python train.py --hidden_size=128 --hidden_act="gelu" --tie_word_embeddings=true --init="normal" --learning_rate=0.00584 --lr_mult_qkv=0.4 --lr_head=0.00675
Each number is 50 + 10 x the weight over its row's rms, rounded and kept within 0 to 99. Layers, rows and columns count from 0. The size before them is the row's rms in percent of the matrix's.

# layer 5 MLP up, 256x128, rms 0.0767, rows 219-229, columns 0-127
118:69 53 51 68 55 66 44 40 45 41 45 36 55 64 59 64 57 58 45 50 62 65 53 40 48 46 58 48 56 35 48 40 51 69 51 42 38 42 41 64 48 58 46 46 49 33 47 29 46 71 68 57 48 57 61 54 51 51 46 45 42 39 48 51 52 73 46 41 65 47 39 47 56 51 42 50 58 45 53 51 51 36 56 61 72 63 38 36 50 54 49 68 49 54 47 36 53 54 45 62 44 31 58 49 49 32 50 46 53 49 49 37 58 51 46 43 65 70 43 34 41 40 62 51 38 25 43 32
101:46 59 73 44 25 50 60 44 32 65 64 38 48 49 39 49 58 44 62 50 67 41 25 30 41 56 43 39 55 49 38 57 52 51 55 68 60 56 56 47 62 45 52 51 53 35 59 61 55 48 39 64 46 40 64 34 46 60 51 46 24 36 63 60 58 57 39 56 61 38 49 54 46 62 63 76 55 42 36 37 46 62 55 50 48 56 28 38 62 51 47 47 42 34 60 53 54 47 52 34 48 57 55 45 49 46 64 53 56 56 35 53 42 47 45 46 43 47 50 42 57 48 60 55 57 53 52 50
110:61 56 45 45 58 47 56 55 64 77 52 49 54 55 34 59 71 51 42 41 38 68 57 52 48 50 45 53 47 53 60 53 47 67 48 62 41 61 52 45 55 62 43 33 64 45 46 46 33 67 47 57 58 75 59 50 53 57 59 67 43 61 40 38 35 51 54 40 37 42 43 58 35 42 41 43 49 65 45 48 50 42 56 34 52 53 41 54 45 43 58 35 57 47 58 48 31 61 49 33 44 48 54 62 38 67 44 51 33 45 26 67 46 55 48 36 40 42 42 64 36 47 63 45 58 43 53 40
104:61 33 35 48 57 56 59 55 45 45 64 45 52 54 52 54 72 60 36 66 61 52 48 41 51 32 50 57 49 44 65 68 45 42 56 51 40 77 44 65 40 43 41 50 42 49 34 53 45 59 27 41 34 62 62 44 56 62 65 50 45 54 40 44 55 31 39 64 55 50 51 49 43 37 62 57 41 53 63 47 40 22 48 52 54 64 42 48 55 58 65 52 56 40 43 45 34 58 57 62 43 63 57 61 40 53 46 62 54 47 44 33 44 40 44 52 45 62 59 69 40 40 55 54 56 43 41 52
119:52 52 53 30 66 64 43 33 43 63 42 40 54 46 37 50 47 46 42 53 57 55 39 29 34 59 54 44 51 47 59 59 44 51 46 58 63 37 47 38 51 57 45 41 52 47 52 58 49 54 61 57 37 65 65 50 51 49 57 62 47 65 27 37 59 60 53 47 60 53 51 35 54 58 34 81 46 52 71 54 52 50 60 37 48 67 55 44 50 56 55 40 41 51 51 51 65 65 34 37 41 50 43 43 37 55 22 57 60 34 34 48 53 45 53 66 58 58 54 46 40 65 53 50 47 38 43 49
108:53 45 52 68 71 63 35 66 60 41 43 64 47 42 53 43 59 45 69 34 47 45 46 59 57 43 50 48 40 50 68 58 35 36 44 66 63 31 30 46 48 55 34 46 62 31 29 63 52 51 54 52 59 34 47 42 34 53 53 55 43 62 54 41 59 58 57 42 57 52 37 53 35 52 49 54 43 49 55 52 58 32 67 47 46 48 38 59 29 71 41 60 51 48 43 60 47 56 56 59 60 61 51 58 30 37 44 53 57 50 57 56 39 42 49 46 46 60 44 38 51 53 57 64 67 59 46 53
085:43 40 56 56 46 61 45 36 61 43 41 54 49 67 59 49 44 36 54 59 40 60 61 61 43 58 51 62 48 38 39 52 51 43 38 43 40 58 43 56 46 44 56 42 40 52 52 30 42 40 59 61 40 47 39 64 56 34 49 44 43 58 42 75 53 54 65 73 34 54 55 61 59 54 36 54 54 44 57 59 41 57 43 62 53 38 43 47 55 44 67 68 35 43 37 28 38 69 52 58 38 35 42 45 44 49 43 61 61 73 53 45 51 34 61 47 61 54 45 44 52 75 46 45 56 40 52 56
085:53 49 43 39 61 60 62 29 60 71 50 45 54 40 59 64 51 49 46 62 50 55 53 36 41 47 40 38 36 55 35 44 53 53 39 49 57 32 61 49 45 55 39 50 43 34 46 60 47 71 54 60 47 41 50 52 63 51 34 50 43 39 37 42 28 56 44 63 49 69 62 61 48 65 45 61 53 62 38 44 41 52 60 68 53 42 50 47 47 63 61 46 40 42 50 60 58 60 56 21 48 43 49 54 58 60 62 54 31 65 43 50 43 49 52 43 60 55 55 63 29 54 51 40 51 64 46 70
096:52 44 60 73 55 33 44 45 42 52 41 53 61 41 68 54 42 54 64 45 38 39 59 52 49 40 50 45 53 32 40 42 50 66 52 40 51 56 56 48 52 40 48 50 24 45 41 60 28 42 58 36 42 54 61 38 61 50 64 60 61 42 44 58 60 54 57 48 64 56 49 59 54 61 39 56 60 53 52 50 38 47 66 54 76 49 51 29 48 41 35 44 41 55 50 54 41 42 54 41 61 53 59 61 21 47 48 73 52 60 45 46 39 53 57 59 42 68 55 57 34 34 56 42 56 38 46 53
106:60 55 58 59 52 41 60 49 55 35 32 39 53 42 46 39 51 58 54 69 59 40 71 36 62 59 44 60 37 52 55 56 45 35 53 59 52 47 52 40 46 56 51 52 53 39 27 59 30 56 43 68 53 47 33 43 42 60 45 34 42 65 71 47 54 51 52 42 58 48 41 50 43 61 51 54 44 43 40 52 40 21 65 48 63 49 28 46 53 55 51 62 46 49 37 39 49 64 60 62 44 53 41 71 53 52 43 61 26 47 56 57 61 55 49 52 64 50 43 50 48 46 68 41 49 58 51 66
095:62 45 67 47 73 44 45 54 39 56 32 34 40 47 53 60 47 67 53 48 43 54 47 52 44 51 55 45 36 55 45 77 38 72 45 42 64 43 46 39 58 48 28 44 48 50 47 47 48 46 77 49 33 50 39 34 51 57 47 47 48 47 58 39 64 55 54 50 41 53 42 47 53 45 62 63 35 57 55 35 74 50 69 38 50 42 51 31 45 65 45 51 54 62 63 66 53 50 42 43 59 47 48 58 54 41 40 40 65 44 70 37 52 67 52 51 54 60 44 50 59 45 49 51 40 34 50 48